{"vocab_size": 50257, "norm": "rmsnorm", "batch_tokens": 131072}
Each number is 128 + 24 x the weight over its row's rms, rounded and kept within 0 to 255. Layers, rows and columns count from 0. Numbers have three digits each. The size before them is the row's rms in percent of the matrix's.

# v: layer 3 attention value, 768x768, rms 0.0245, rows 525-575, columns 704-767
# o: layer 3 attention output (transposed), 768x768, rms 0.0305, rows 525-575, columns 704-767
# q: layer 3 attention query, 768x768, rms 0.0246, rows 576-624, columns 704-767
# k: layer 3 attention key, 768x768, rms 0.0245, rows 576-624, columns 704-767
v525 093:145158129132100120120108125073153137134161178116161118109102099101116087116139132126042171113114121173090100067145131134134109145146102135098121135109141118129137128159157094120157130145141129
o525 092:135139094113070095172144127153085153087132094139132098104104112118131127089106123124107070100097106125154130147119148131076095148109105083111092126132082105110107131169100118169124113145119105
v526 090:149127129118125137113138129110148153105122125099149124120111164108105173102139129126173129147101126149126118143154115128107141101107141143156120166115119126123134090103143135106127159171166119
o526 093:130109172072135100123112151140166146112100124099205123131131122126150137150122127107095141123130132139142127131115135117114142119101116146120093159144160073109149124160133147112151082167104103
v527 091:164167130126102125128112120065110151103114143138136094118107126110163140075110083185099129117118180095094196163112110144109117128074098126154116180073151171133107120100153163089069104106185122
o527 091:116110125103105154139108133150145117119110157117183117127175124133091121120120111072114143102133174119132152109140111125148114180100160157172082139105138092120138114140111138130093124097149070
v528 097:097146165183119132133105118178136123124110113156145129085120150106126089101148144118152139137123082149153130116154119112130128136110144112126123151142188155102129181113121156097142145146128127
o528 094:095119105117199096127084093117117078160116114147139088150132154104110158133118134140103118138176128098137097118120123121113105134134131140114108141113090115131105104183151105165123125160126134
v529 087:092129119126153134154130163182118140145134112106139140141135143143133102135166127110122098140112127083175135094110093161133097109107138158135124174162088106113095124134158104138146137109104146
o529 090:108130133167163077091118082141132125156150150157086145127122132144106107116084092129135116133146096142118144129116093095092127133164119113127201111117120152140097123098092150109140131083129141
v530 095:096121138149165141125126162081102131132148148093113192087158147147119108106118137139066109123113130132134174106114132141113103132131090124122128114127101078108141135151133160139143152162140140
o530 094:100116118138118088126139155150148161125111123140113119131075146131110145137156160187158127138144160159134085140124172133123116172122108098153173153151170132149142145121132116117154149128113172
v531 095:146184126116129133196164118122102146128158077076142133155116152127148118116128168152111096098161163092133069138120120155130168126151109105123147119150106165122106162121089115085129105129128103
o531 096:144125110125171124112108115168109128140087126142125179079104124094102125133117120076128144124103125138158145134137124098119122115108100113138074110125123173139093163144162121129143105158107069
v532 086:159181116069148107121087115111122117101122160080158104163112113142141138130100104183097151122153121153118121082146113119112159127126122140128113157160152144104101103098167075135067125162131140
o532 085:115102148119160097139183093183128146108150133149139144078156113097096146099117113086136139114166110095117136162104118128145118135128135108177044163127190111082132107147074163116174122105113094
v533 095:132108165131096144093121143131135085144134099142164134147145139125138104106119128092137136112133123148159143148116098153121126144132112130112138115172145120158137163134103102139146142092140116
o533 093:117140162136146146138150122116139126147131118145178093170161103139148152153140125142126146115170126127112132159116109141150165128173121132131200083121148145089117116123097100130111128130107102
v534 093:161091130134151147122159159130097112142142144151111166130127149131100099136111108130148115109111142153153122139115130132110146138117135114098139116113135132101103164147112140109124140129124118
o534 092:083129125165120089088138141100154115107133121168057083143174106129104120145162134132132115130187123115108168147132128120112134131116117106120206129102136110131117099119169139111132146111134124
v535 091:140120097106095125142149114134107106120129074123118129106147122092125109137156107128116116097151123099061143139156153145121125118106097158142148176037109159131093129158049103125162169120139118
o535 092:111111140130157130100104139117164178111117133162178112189160169143125079144136120157141132153107148111126179107177124094102116110136132152124201086150172094136102127089152122109159097103188136
v536 091:123124135125127142119101122101126144104123127086106177140129111118096110167127077124124124133153123099121130143162101140106130116141086153147129146092088164141089183128116109133134148106142116
o536 090:172121114140114125129169145149143170104125141105201174103137123145156138129151130130142136156075121112137127104116143187098092191122123117118097120132182131122123156106107116097160125088130122
v537 091:130187126093131144162116099141110130099127139141113122075118139150128114124112097115100100148096106144142192130150167138125133144101078127132143119111154121120148163120125115158083090163121121
o537 092:124129125108142111147160147118107110158156149114072114155131099128123111082128103148099089094146125125106141123090143130112141102082117112082193151110101132114120144165135164136094158111137115
v538 094:118127138142161111126139127092129108106107114124123117112141128118093174165136128116090104101140101113116092139121166149159186176142127183136141105096104163094138123138108072115087122101145132
o538 092:118142096080117113187142190115129133102110163130146120112154100119132104145172144121150154120116108139150138102108135093190102140078140104144039153097142082103131116152119109119134092166123094
v539 097:119173132164154141102122143158103144168161130154151140120126117140142088114151146121128152137148146124090115133144134115128135136145131087131143150107153139130128165139095109143182112127091125
o539 094:123137154118129124127110051118112146121143079133102111124125155121153134143058150118123112129127126141145110129128116107111082111117123132130119126112132129110092131101136142149095140155145172
v540 092:104157153145121135145105131141124148085189164119116103115113133121103132104106104138093166139094107206093121141086152133126102146143142127111119105110093122156148123091115141150110143122117132
o540 089:125135103117117130170145115156106139133161144148159147144108150117156170101121121128161116138087118140156108088151093118114118144111147132128167181151111114109122072152139120101105179139118124
v541 099:140130123116139153115125156137090123109172120131141152175117070129144107148125143099099110085183081093140099116110125140104144134114092130122110183141111143144075115162120102119151103165126142
o541 098:151132139130062109156120150127155125112133112165170106189152164151120141113099086137109136122087136125109128083132099142141123138119147134144130130128082102116089132117129109135143151143129103
v542 091:081120118094109125132110096133113148132129156094144116118099115100099146132158115134142118123120103104178144135120160100129121123117097168152132106150134170160135162092134122150107139135109148
o542 097:138144133170132090154163102140103131173152162155164131135151078141148152137130073111102129093122108117128102122136111163116152138133130140094117147123137133114099155161080104136141109139130109
v543 087:133182109101102188144101120129140173122160113140151161151095130111136143097148135144131193139128178178138159170151148125117135147186166125086145147146138130119139167144131132118097098113100124
o543 089:142142131143095120120199150103098146155147179135169136142138128158118143127122114107170109110102122146157148115164112129119128105125113140137091114141117114171098121151150129154071147165142123
v544 096:097097156175125114149121103137129144112131104135127152105137144103115101122119106123129140119144129079138147156107136137123145089119157156125142092169103145111161099182071200098163167133158121
o544 097:129116122151184118111117132085109111167102139135116107182162152125119136155096103125127137135109157141145106098159151096119121113117086091116108107069120143134091135088106107133119105113123136
v545 095:127103143133134091110156119116134130133158105122118167146104169117087158141166156111124140123161083072139153095115108139140135142156114183094144166143110131151076115128121103111182128106122108
o545 091:117137124144140110139122122189132118149113110178114105106098066168128090113154131103164136113132138119123126146119131135139129141123112102108163116136086133117087136128119114125130104149084128
v546 094:107138098188144152135153123116094163144150115102138105118131099117103122150101129160107141165126093121160154133132141123133097113107107154111120107138136082165176119145161156124078135109110143
o546 091:150148101126103109149148137130139101166157141127085143136132117137128150130120143165153142098127145144121091113119152171153112096111120107137149127139131154104159136137111105115150163153135129
v547 089:196114130091120099141140127164135166111095146120144154110109150132160109133175119139113163138135062121106154100113156133106157164115141120102147124061090145120111149114097129105153124135139125
o547 090:092148118163109119116106157124131117129149118102165106168146127137112106125135112118161089108138164121138139124162127151146103126179148103153201124132098117155155150101135134118121123090147171
v548 089:115146148113118106113107116141133123108146132150135108134161123129105107128106177121115105153166122124133133191127119118107137104081139108143122107122140168106191092137173174133168131139101122
o548 089:140149114163124107132131151128102140161106117118255115107170107146097125137170122143092146080120153110135104110131137155169138131125140142130142121143162104154128151145072090128139114144179117
v549 096:139143100157126108154170134112148120188094080110099098088134098170156112125153139128160137200114085134134129056110137102127075123117149113128120135081142115155089138146139170138099145153119148
o549 093:123141128116132156098112093172111132106151151119079163149081130139130154102188166146119082162178102130103136136140116143119106124133152117103244126123136145147123152109158161134150113142135192
v550 099:096093097194114147104121115110165159130099159065119113149117103143202157170180179132115148166100104115128099105126146120117125142145143115119118119119099130121143080117080126151141113152120109
o550 096:112141119127087142134113141115155105125161099129081149089106129122099127154118153168145127158143130113130151142110128169099127098107165158185160101129132127124150163120169168118128155136092143
v551 091:109155121115140115105091128161168119125125099113159121120133128136156120141126132130156157081154143179092141157098133119109150145111153104160130150141175138154118143112119112105138105134135137
o551 092:139115155119158129156147108124114117155106152111173133101146121148145130138132114102101153152091128144124153164108118127134102111142125112128053176121150138082113115114136148131107113144138109
v552 092:121140108134110094094105120096115114153150078113154126107144161155130140132154120109104134161095098090118144110175165129156108139121112169166102145158115112106121157176146157104136137118093123
o552 091:150117142102119142119146154119168091096106166090076164131079127141130157101125115192149093143182113127140139088122131124132141124170175130100078151125169113176127110106176113154140094114112117
v553 087:155141111155109124128131130088152123109134129126115118154113113081101155061095130140120086167101140092135173154114113150138098115101138112095113153134155161137120146108192154109119146055162146
o553 087:116153129104121137070097090117114111110111141098157151096137157117117144127175179082144098123151104135118118142158132153116135166148160156130114126119101143138154143122146148142112113138165128
v554 095:154131134117170127128102131167126109100121143107116127147122166111106129095086151166122089149103128132139111122116118150115108112142110091114125154151118157128159136108134133137142128107159131
o554 095:122124127127155137112179125126112149137152114145056137074153135069115089148113169100136128142175130107126140125114111103105155148077095111172106143113135165115119115150125134107122126155139102
v555 089:120094126143120143128158088156094113129100102140102153123114168135155133157101137102170102166103088175131102157165160129135108128143127124158144144161134157169121089119147151112137094113119107
o555 091:160176137141124164119122107133115112109149124113116134100113189133167130138141164132103166136089138146137158132125111093126127115134136125107071073196118116157158092169142136131127124120122129
v556 091:116164140144124162159135086138151135092133123139144111126103119112101120127102131162117136091156140138145113113148118106127107121121095082107113151101139130143130106073146125091147128130180125
o556 090:113121128064156134097115112141104153165090141147164182144155091138157135088124154102090087127107201152097131157125158122126111119116131141124098148125071130136103119136134111176108132179128117
v557 091:099132102156146121138117128111125138140117158165124181126133136108117166145109099127128082232136122100122169141128117116156119130122109117166127129158152089156175122112226165144122129121127137
o557 086:138128120132091121142119182132157116138116133102116106138118160131126180126151139182166152123158139139128081127096127157152140149151141144085051147158123159149124099108095100130147152138124114
v558 092:134155127138146164149097147104158142149143136150140115166111166163206122093102127124140140088139125112100097137150065116109150133142115114121104141109140133085130142089123125098188116164131129
o558 093:136138138083142147126098096142162095129100144164163137105139123126114132110141132137130125127190149122128116128076114112183170149148117149178072119120101095142105135138121113168115134102125120
v559 099:143123123088118094135083170104154131138089152143141106139129148147122153118154106143137082147154131131107057133104098113128134125105146142114124129098100149117110097118143114120110098082076137
o559 097:080083098176101118125101111148137161120126092127121153095106120154149096125133115084122138126163127116121150122126118144151133150202118121173097123095133115147109169090105122123172120083123134
v560 088:132123103091166137128078107126140152144119142146163132128115122157109135148110147129108140137106148113123112169123073140126125098141091143135124136075160105147099124114129111129107138132152134
o560 092:117136102158135105117151143143152118116148098133255125120117110146137102136154120083112130141072081136151110114140152096156112145146140139147000123141157117092122125126056179117175122119104069
v561 090:147129132072114127127122122125113170098108125102122120142128131126094133120135139142157100124160139109155088168140093131131157131159135149134122151124158175131115095158106144131140137116103126
o561 088:153150109130125145186152150145147150150105103128183166124179154166121096141119148097123130113088116145125152110144117150130107111151090163154056127140118100101113121106169112112103124075141117
v562 089:117100148143147083127167135147122085150111123098140117143124082115132128158141152109158093151137144124133076117121099130124129114103120125131141153103133157161112087140187131119159100145104135
o562 087:139130147113110108104103145130159142140098127136140161090114117105128153170176170174096128107098150109108113143120116139128096101165183151112062081138103127160173107148080109131139105155138174
v563 084:161145095120124152140171111052136084132104140139106164127126148126134114097098095129091130137147120115142171105108129113128124114147126080111129148114120117149134144122099080139142159125132128
o563 084:139109105145084112119110132148161119123158066116082146152120129152142099135152190147094096152155149151108089141096150088129147116172133086136163149139070110138184135110172122123095146143147150
v564 097:130143110088167108139128124153121109134049145125106109148145100160153122141091090133182142153106165164135139185148121124130104157120129144118120145171190110123120165085115118138114116118086136
o564 094:104181159138124171135116117118112159139155103129170154072139170117122087100133096113124136109132101124128153128106099128112116119131128180150183081160140153145128122158151156150127139119131115
v565 085:097157107102130128155130095111082135112135113134152095135104109147170117118119134153098153104110148096090120096087172124121126152126137103136137107110134145115145176113093142171155119128183146
o565 090:113134111085156139150132127149088092122126152136115130109132129162138137116125095114144130151152111094143114108117088158131133147121128093103061154126119140135131122153161125152108146156155152
v566 096:144106164105174135145105167127129105122122144111117140165111118095128145132108088174133106158121116124148139140079139115117154114131118142111137108104113146134138127125139145138172118144105123
o566 097:116134139177123127121141146107138144118134121167064113152143126122129106138104121142164150126136144135128119135129096143110127170136120146168155107117107118124155175117102116143120157136159171
v567 091:078125121089160105122086138128124150102101076090116158152124157089148130119091155109187123147127134114111123143128135129105125087133101176134113108156108130106104138102145122146124159098133127
o567 088:152099132181139119152173147119105132165111157125167174147147135107131137129119135119153156140100131115134087103122080151140120138196132125129178133127152147118117131080140122123134132095126177
v568 095:169152141119112117146092135136151111088149108121130124128117117158124118118096156101130142179108108183152099098170099102137135116103125110128140132177158125109142146135143138163106136112110114
o568 096:106117103148137089105142100140140131127152091152028151130095125105120180137097128179152127135167112091116084149100114141083119092156136144119178135104141139127106174137121122151134152125119142
v569 086:120143133109137097106161129143137091144149115132116141135158118151114159127140127169092113064097142130111104137100138089124140139105140142094132152179146092130175097133192143139135158088114139
o569 083:161123150087136173096131138123120129139114116123105098110096180115130083104146137117165141070136150120135145138135105120134143105128070127118136112132125091082177133126134142139140117142113157
v570 091:126116149166134120165084131122120105089138138137134118124103139117155137126119140111126100127143129146156137171112112125127138113097131174123137144164137136114170125131110121071119095100109126
o570 090:112130151152116139094127108133136107155116148172129102137153118110134166135120141140095192155129162143128070160164106131133084137118166165164157137132164116098133127123169089118087140153151113
v571 094:143133145129150150138118146116175125118168123104153147178145100123094119129120080122136113092179104141166121120090151157125122113164113152139138095125141076125120125151111114105141150149135123
o571 094:160149153169092090135149092124125132118119145108099107170130121156139182152120135175071155125084155160086136148117124125119117136108118170118087134122120150085082154081078108135124124106100145
v572 091:109117112144101140119117119128120124125099131109127107126141107109143131119116136099087134179123116141100134123085120140117131113087154148145121114128132127106167099163206178167115073103141135
o572 091:140101156096096097142138202091140103120161135149171156126137139122120147130217169161122104096129145120108129141102107138139159142138146165104172107115112103131132117124096087108124137164150113
v573 090:123105116120107129146098123136132126136118107121149173126110103098137127140161121125178137132112102117115143124139109146098100122108105125123118156141110134186136180138160137091142148123126127
o573 094:136132155136135124089116111125183086149131146125173115164154162144146144124134132168139148174125143126138110122160110127111130146190166134097138108136100113132115079127158110130125123099153160
v574 097:091084157153115092083169153098155142144134130120132154092138110149158103124219168137137148160132125134097116101132175100154121159141161134163139182094097099135147082131108112149106144122101129
o574 093:119124127146126103178107119137108135121156128106067120120112108101130105133147107107126097116097096138148134135157116146133115126098140134143173148120165131139123170105102163111149120115088123
v575 088:160172129145180148146127109126101085156131142087133149178125118123169123135119094107102137175116155164143128166158146104102116101135115141121124179157181096123116103109167101116129136118092132
o575 089:156108116104117154100152131162142135098157091129129139119112179074161115133112180114137099156116136160120093156107140100081103096106105150105021146187141121122121114121155160154089129136151112
q576 106:121110090109147086145116112102151139131162140117116138077126168148140160104139097142127129177157129133033113175113097084147093160173136130143113118102118100125117144090142117155117121181096145
k576 093:153150171117113149131108119097111161130139125135100110130159106131139135157139094119123081102137111144156109082128145175174123111105150163125095135132104147106169176092107149127139145124142107
q577 095:155160163147117121108137141152109169112123139107124127156132098094100130141118117099099106102130136116200133073128162144097131081120135148165149133112118153118113108138138134120153139123140098
k577 092:124097074091130087125169145117104082142150147141145141142112114136098172103105151129159180076121124133088123155136103114112113136096122108121160123120158114120104127140108132173106172114147162
q578 085:146135148085113121148185137140138128140113101167140096153108096122149147094106149216138170122124152089085120135136119116139182161159100128104143171162156104100125129074112106087057136131138155
k578 090:067118112168103101113118152106146089088136098108138141108147140123105107164143148092131126133101203110111146155160098151176115166175153099140126116164129115127136156139136125108193093140123117
q579 087:095116099130111126163113145081133116153139135164123140102081156129157148097127129119135129146114096113054100165137102126166132173148109126094130144110170102097124103114148088145131106140139155
k579 090:125164115124121132141096162117139112115143126103148119138145106108139078158108125135106153167142204089094178149115139105144157143171113097135127131133131109131112143117110124098139088140136101
q580 099:136126140130135078123121112132139132091091088131095133144145096104116115170115152119148136128117182147151132081116165078123158150109085117169148134143091134123144160142162109102157136112090118
k580 094:178132132103158121151113153141108127141105122133122132145098143131114145115122133122118125162136098137104106149150092108058092093132121156114155147102153133125121087108114112139131151156117150
q581 080:128108127101084164146130144113108075077145087113146123161117158105155121141087153195155109070133142127153093077122154132123160154118131113165125149073128133114167181104174123113165143109167101
k581 082:153138116133138127130145115158141134185133108141092113141075108168107164087129131103129120097147092136110110163117058141075112120076127138130148119132144123106142110135095137165116151101091141
q582 082:125112113129126115074154125140117168156105122124128116101162152158115098140148109122125088157135123155140133116108093152145098131133154105125144121101106140195149126176093193111123131135137131
k582 077:113147163138148152158106114135107149080161131120097156131139115081169120158098130110113175148149152119148135056109155123152163149146135123108105118151154107129128144119153132131127101124141103
q583 095:137112111128099128154115132133133059120113095141111135136141082163135138138128161140137147113130154130139143146148139118114162163077103104211148132158116139139170146136125111104135153128110126
k583 089:176131145086140088111115121108124152117098133182127149159110135133127128136127142077135134173117036155077093158129082136104063119141137135118159159123111153138132115080125149138119123164105182
q584 086:142114099095120138091153090106099133158121162114143087094118147123117123130129112107128148126130086135104108113095087135139110106160167120124132113116105155161120135129123175132093114115130123
k584 088:157149151149164126183119142138129107132151099076094132131144093092151111127112124150135112130152176106140111078112138094131148126121095144127124143158175154109169152134147116116130122150134123
q585 098:134101108196132122102139119084155130121097148105155116094141155103099120168139132150098097100091142114174147118120147147106144121109115135184098127124100140121125150116161143117154116130139113
k585 098:085060110119115124135122099091144106103124099127141149094144125139143108122134128128104166140070089159159150120133158142173113179092170123100099139162120114141133134089153141125145144105143120
q586 092:110111090105139136124111156087147105149119149121165134142124149153129110133118150117161138135112100172111078124150087131138100172138084115110125113093121138192132138179106165144130104091121139
k586 097:108120137133140146173144117147140135146175120122094136088125158060102119106146118132110102162140163109111130097081125090158154153087136092102166047102120101122126124142120059154112113146181143
q587 089:175153189175116132128214129125129132144178135086083107099140180128131110144127107161156136147138122121154097083101129135122121126146143134098124130132120158119122117126093094119120123138104104
k587 075:130149144155116173158130099148124139141121130076121127101161121101182108123144099163105117093152186106170106062118135121144163125117105154151124105118094119131127125160153082088135102085111084
q588 094:088113124127104100127114097116158119147111147149142153112142165141142112120123128095106092112109110139100139094072098113174079144165169131077143070126142125125118114109119089130113116093113126
k588 096:162140129125134137092138125115156141123144169098155135154105108112109130113112085122138138135153121106130122113092096131111159141103077156144143104121121143130124116145130123098106162125170135
q589 090:120128132073112126093132140110137129100138178145188124076135126161116124091083121156112129116116110092126138081127153139097139155095150124126134122052164102148129130110186152130140173087121147
k589 090:116080081166127124152137123103119096074155111113094151149124133121102148102141138141114117143128061122129123123097109173076127128120136114135129113154128121167105112154113129161138137152153142
q590 081:107141126090144104175153197063124116151136184124132123143084118107153143112119130154116150120124114151096089118164133134154123136103135117098160142089167131156129126143116089125104139164164169
k590 093:165111112112159120126125157099109130130099127145123151156109123125119144131156149152124112191083079116072107160159097137117086089157151129127179153147137119129153098145097131099118123137122190
q591 095:160126129141147110151127153176136093124109114090121110150113142111103123167156142121195144148113141124101109147111124102108151163115125135201147124158105122130155136148113158110161087180129094
k591 101:131146188152182132142110133140137123164110147102124137131133145076127095136152128146148092130144197139106133118100125113149163181150151153124135117140097122138087148100119143105156142126125119
q592 091:100128128086118122143130142139157122146115096094135114144102160147138143126104169126144121118104127148079083115133093117159146159147123144135118094142173157154120104173122075131136131113172126
k592 099:064160107130158139133132152089100163168100116128109139115108128160125155143087140149105129149074130154093159138163076113134107109103144128141149152141139074129143107178104093125117131125122165
q593 093:096148106177148137102106123136127145138120077093106118142127161111065155137199138127204088181154114131112134135116138142066097118107118161190107107155169136094153115125088123136148142162119107
k593 095:110110139135088169172123117146156121155133100119133118089140134122148130140114124105126132110121159181157144103188081118162131145146157090151094110140113101135097134148150116112162102100148106
q594 094:107139158161098129092150066128149152137138141104119127112168142124124128140170128115132103141136144117157138137105147125119143108104143135121087128156082124100111123127150135135132106097103093
k594 067:124114112118114142138112098126120098154143139118104142156133130124179148157152129117141135123122138162159126077142127167177137118082095158110052089132098113095104145159133110115174111111146052
q595 102:149131168173161108148115153127150118154101106129136126156124134118095094148130091168115143142169167094140137124095147096088148106132128087130155129157134139116153139121110147107110102171158139
k595 094:162149097133121169128099161142158136142134102091135102123119120122127132166121120114137124153159187118129158093120134099140166165147155116162140103096134184152107130107141154102104119127166092
q596 096:111153153157086149119143109127142148141131116134128136143162118158144155135124091138174095176119145089085141135145104122126119139179131134104121100136112134112111128126140149168162108098093112
k596 093:110135153136140123154093124140105132120126126095089157152134132113115127110091111137085130127172127154156154089137122157125167137141091129109115114103122082128103106156174111136128160159144090
q597 092:131138126159134134066127080137142168104104107103123174128170129118123106136144093132083083130133126127147147124119162134128117089110156147096094142134092143107134150131146160132135084106121091
k597 062:135100124089122190145108100151165137151121121101105177114147133145135167163125112108131174130137158152123109124129142141188166117094082157169075123112117115096120171169133116137167089112116093
q598 083:101126070123134150115153084137145116153115150158121115098101130179127111142147173050098144117124106122110105091121087104126108162103157132129138128120166109125149083137092114123126140078131153
k598 104:134128133121151134136130115133084123124110118145135125092107120148088094134139158125153125127107111129120146171132101097116106135142143142126169177097168151146109086128110152137116128133143181
q599 114:137144110105116153138150052187084102130147139124135112098103107094054184118107118134119142102114075145128130107133127101073145093169152098140116151113162131103113138088144117147136121105149122
k599 113:129126132145106134114147131116134138143158136122116143130144147090098136103115077155120106120082089109128110119110124139099132109121136155116103115118096144123116153118072084147099115134163129
q600 097:143137188137111133100098110138138136117121146120112139153136128148137115141160089141069110114106136141160155120146149141127178095130137129077089113132122116117124106116136160161115093102121076
k600 074:162119113093114152116144105125117122145129167139099146128110155143124143121162119140091140113154147122135118117093178112144142139057103130158026103113111102128141148159151147178145140131139090
q601 097:096109118168159100121149133141117141167126157135103111119147106144110126152102110144163160185132134074095106105156107135139131184089136128126132123124116083118128125071164127103122088089132133
k601 102:121109143101187092158124119113116159158124189112126115141129121103125090103151089160129143144142109105104114154126117071107140146137132136121151164119192140148143096109122185098112137153107205
q602 104:136137171132112140113110129164128125097155094091127127130178159105122131122165114132178094129133107145205148143142175148133141076117125148153071120127090154127153137147141161139136120115103063
k602 062:144108119140107149139102137119129116140144103075130139135139133133127128125154141086128149153118175147151115100096153126142140158096097138118055076152099128138093123150140121135167101091156102
q603 110:143117145126104115140152078119082103146137131115128102118106091148114108083104111106090129102144102097154143137111135134132117107173132141127132133127145107140148134094114076125119135126113118
k603 112:154125122104095109100131122122107086153145137130171122099101096147121137124129116141108141114143166076103105123128129111152115132144156128140149144132153165125123133138110121099105136129134145
q604 102:103150134097132120171070152113107149093136135118114138160132152120147148094131092137148132128132149139129134158173146150151120132122082164136083106116134144097112165159117117160151132124120118
k604 079:133112124121093166131132109137141130116160109108150162154102149143147135130152148127133160107150160138155144121117165139137144127099077134155071135139102150141120157172148119160156117143118082
q605 077:119107126081138166132111091106150151121103144140168137151104123101135098148114159072055099114117166139172163157091162137179083101140135149102094120133082145140135131138173071086099129097139140
k605 131:104096098089101131147138153132125110103111116133159155152100112146111108108145122126149132132107126120133128162155148107142104133115071154132157150119122139159119104165122146124133143132156200
q606 109:114087090160152109147171164135131105140100113169164131081101128154122073124121173110136152128108143117086125126136099114125111151109155122133177158138126122180126120118111110092100138133120179
k606 071:148154140162146090110134141142141129121128138159133093102157108129150130121097135166098120131156123105094134115123105137121145108186189117099185134127128147106111112083119155112085109125099136
q607 114:127143137100134116194155145142083166094141112096109080079172143130159166058125121150153133151145136130138117134158137108149110125152099112143127126105114148165162171147132124119161127148152137
k607 116:117143140126126113174106128089138157105179137110155133130163131118169161073123094135106088161116123112147118102115135157123128097138133143125133121177081108127133163174126112104111103129147097
q608 108:090111096115099162111117115114127124109080133103135136145122126121127088137151179085111096095104141165142082129108124142115102164108116131092115111136121082104146114175108087140100134141123110
k608 124:132131114103110142154109138133134162173132111192101130095119122141101095128102169094135136153093125137121135141123071141165123135149143139079118112136139156154109136138125125124114103097116161
q609 105:150117138159102139141144137183161154117092102097144104102141088133146129140102131131110137110144140167156080105191137118106168152141132113119140113157099117131101113094146156077162083147134126
k609 096:126132125099134094102125139143143155080119138094166116112145185144142169120113094143132126154133144141112128094131140141123157144120142116128115099149146098140106155120143117068118181178122165
q610 093:106131140088122124131099139125177160101153121116151165177124155114137141130155094149167128153140158130151134129139128156154138136152098174113074099128132159112120161189155172110137129106136112
k610 083:125113111094095145140127109137128132084135121114136158156098111179144140110140162084152166120106143118137129162157154108131144154075057140164087141135115101153135134212149128136154143145143139
q611 095:132077123172059143105126096140094098148116101118141123117103107142109159114090125102078128090132132071132172154077121151142152122143163136144124137165137158147129151111125115124114120112163101
k611 097:102100151162086076116127124147150107136146117088131126104158111156126156144104135126141147157099110103137144115159079154165156111134144132099124144123129124162128160069140141104139123135123109
q612 111:108106176124156094125112136109128177113145126135145154114115094164112139101104118133098104132109143104140129163191133104125116138108115138165111128128098138145102140136173152122146148138131119
k612 109:118080133073084135135136121120124097108117130104194181121163143147127136121155131123125137120133102083125160153157170096144110156121144132138101129138142100126112128125148162096144164130141113
q613 103:157095128147109112107175107080095097145114151108141085144119123136103109135125128091074108140115120097146154141104142156137145139165171123115132120144071113145135151120174133121091125105139117
k613 099:159122132129133090134152142162151120149125147086119088119137128117137118122138103140147142120149144134120121098102105149138171174168166157088169089134120104132117121083132149130076127086137147
q614 107:146107124125163115118138153140182139096127149117112148132164138088162110186128075155134138144142112122145105150111113171171117101079153125098110154110124182133128110152119126094125104163120124
k614 108:112138113068151138082167161141176131110096167162143121101106147167102126119171116162110144113146128152140103141142186087122121080090114133144095138147162123134121128162149139148089128162130140
q615 107:125117136175127161121143122113152130128126072133184135118126099152120138131131129116111113149140137137151165166143118108105110128127112169129126130107105159144162172171169123108127110138145104
k615 105:108094132118139130160114132137138123104124118099162118135176157141108145131103195121157105103154123105115196091153111127155130169142161138098128143097143084149116121117135100112111134144110130
q616 115:136150098126160129164099098123151144124131160113091140136123162113157161134161135143149167159110099136089090116143126120107156141110111124113120098097162111104107098111133098156134122129136122
k616 112:121141078137143136115134118089120128123134130155069129135073129094148120138149091137124106120122135170107075136111154095054124132090108137135122109136134160128134127107100144183113121143129144
q617 117:150118072098072148146110146138106139152163133109127099144112141113147092091119128087116129108105108127150177125114098171148172109116111117154129109126116127161135156114124127155100155101133121
k617 114:161110112139141123177111133103157130131159126117116107180104118120141076116195148120177130108100136138168181123143081154143143158158083159069134129109114144101119089122145133147138111082136130
q618 109:076128098087096108166101086121152117123120114098122121116149119082069110103092142118136164120093107111157109159096110168137134142096107105105113104143111082098191130130171088126113084131136132
k618 109:138099115108121083146128105097148174133139126125143096128158134131121089111154157102134178120095160099135140130128117093149148119143141108098075124133125134121136138127101134115103115125132128
q619 098:128127145130091140098152093147123112158117136102121100114139111168081112149122159112104133117128136120143122121097111105102121132097139139127156136134127092097129100106117121143100143133102128
k619 091:140143163165115127119114126150107154168113146121112120112164130159085139131097120151122131167095143104127138131117091102150108128143167143094145084138164127136130127081110131134116124120098122
q620 103:141121168131182143158120160144115117131149163144118148106140119098130144113152136132155121141098109141119118137161125100145098161127120122154106127067139152146147135157151104152180137151091136
k620 102:142108131120169136167122158092120091089159113151173187146106164105121127123173145123115074100157100151146119118088147117129108145137095145121114125159094155104120140150144129137122147149154126
q621 113:157143119158173144109156183115093149127141128116071102114083130114159179122143112135155119131162116086109128151115155147125128104066114088134161113089125146162126124178111157151105137107162125
k621 118:128136115194136139138177160155110140148142144151079123103108103107141167117160147134129095143126151112142135089150170127148138090157140116116145096136112148101170134151126138145127118130111117
q622 111:107146152144116124106136163105150134132068087103146120150161131166148107145085156117125122116135137134133071135166142149131141156099124126129132115105099114141137110146087132123112129166127122
k622 111:108140084138138150112075117141133120108096083112156073098149145192114104107111155080103153108136122142139183129138096120147150135131173131150132125149164114138139139161131162097123137141120143
q623 105:147109124185101118115139116154108117161131135096121099094131098139089084115093151111063131082107132120143123135136133120127145136134150126142145123162101105143119144062131104134129123099119109
k623 101:145122155119138102160124117095135125175145136117128138128174172125127100147105110165147100153132129117083147119112088143157128110151157132065125122140148132132121129087129156093118109123123123
q624 095:098126126121132162112119104137148153122068107132140134155123089142107124144107163111149149087096110141116136131169077147153132120097148118127151126124150117141135118170125104112092153112107159
k624 107:129172170139143128129095142115103127103123145151121120142154118108166140157114153185064126173139147108144162098124155101173167141145086126133111114138091161126108108121152139098150045155114116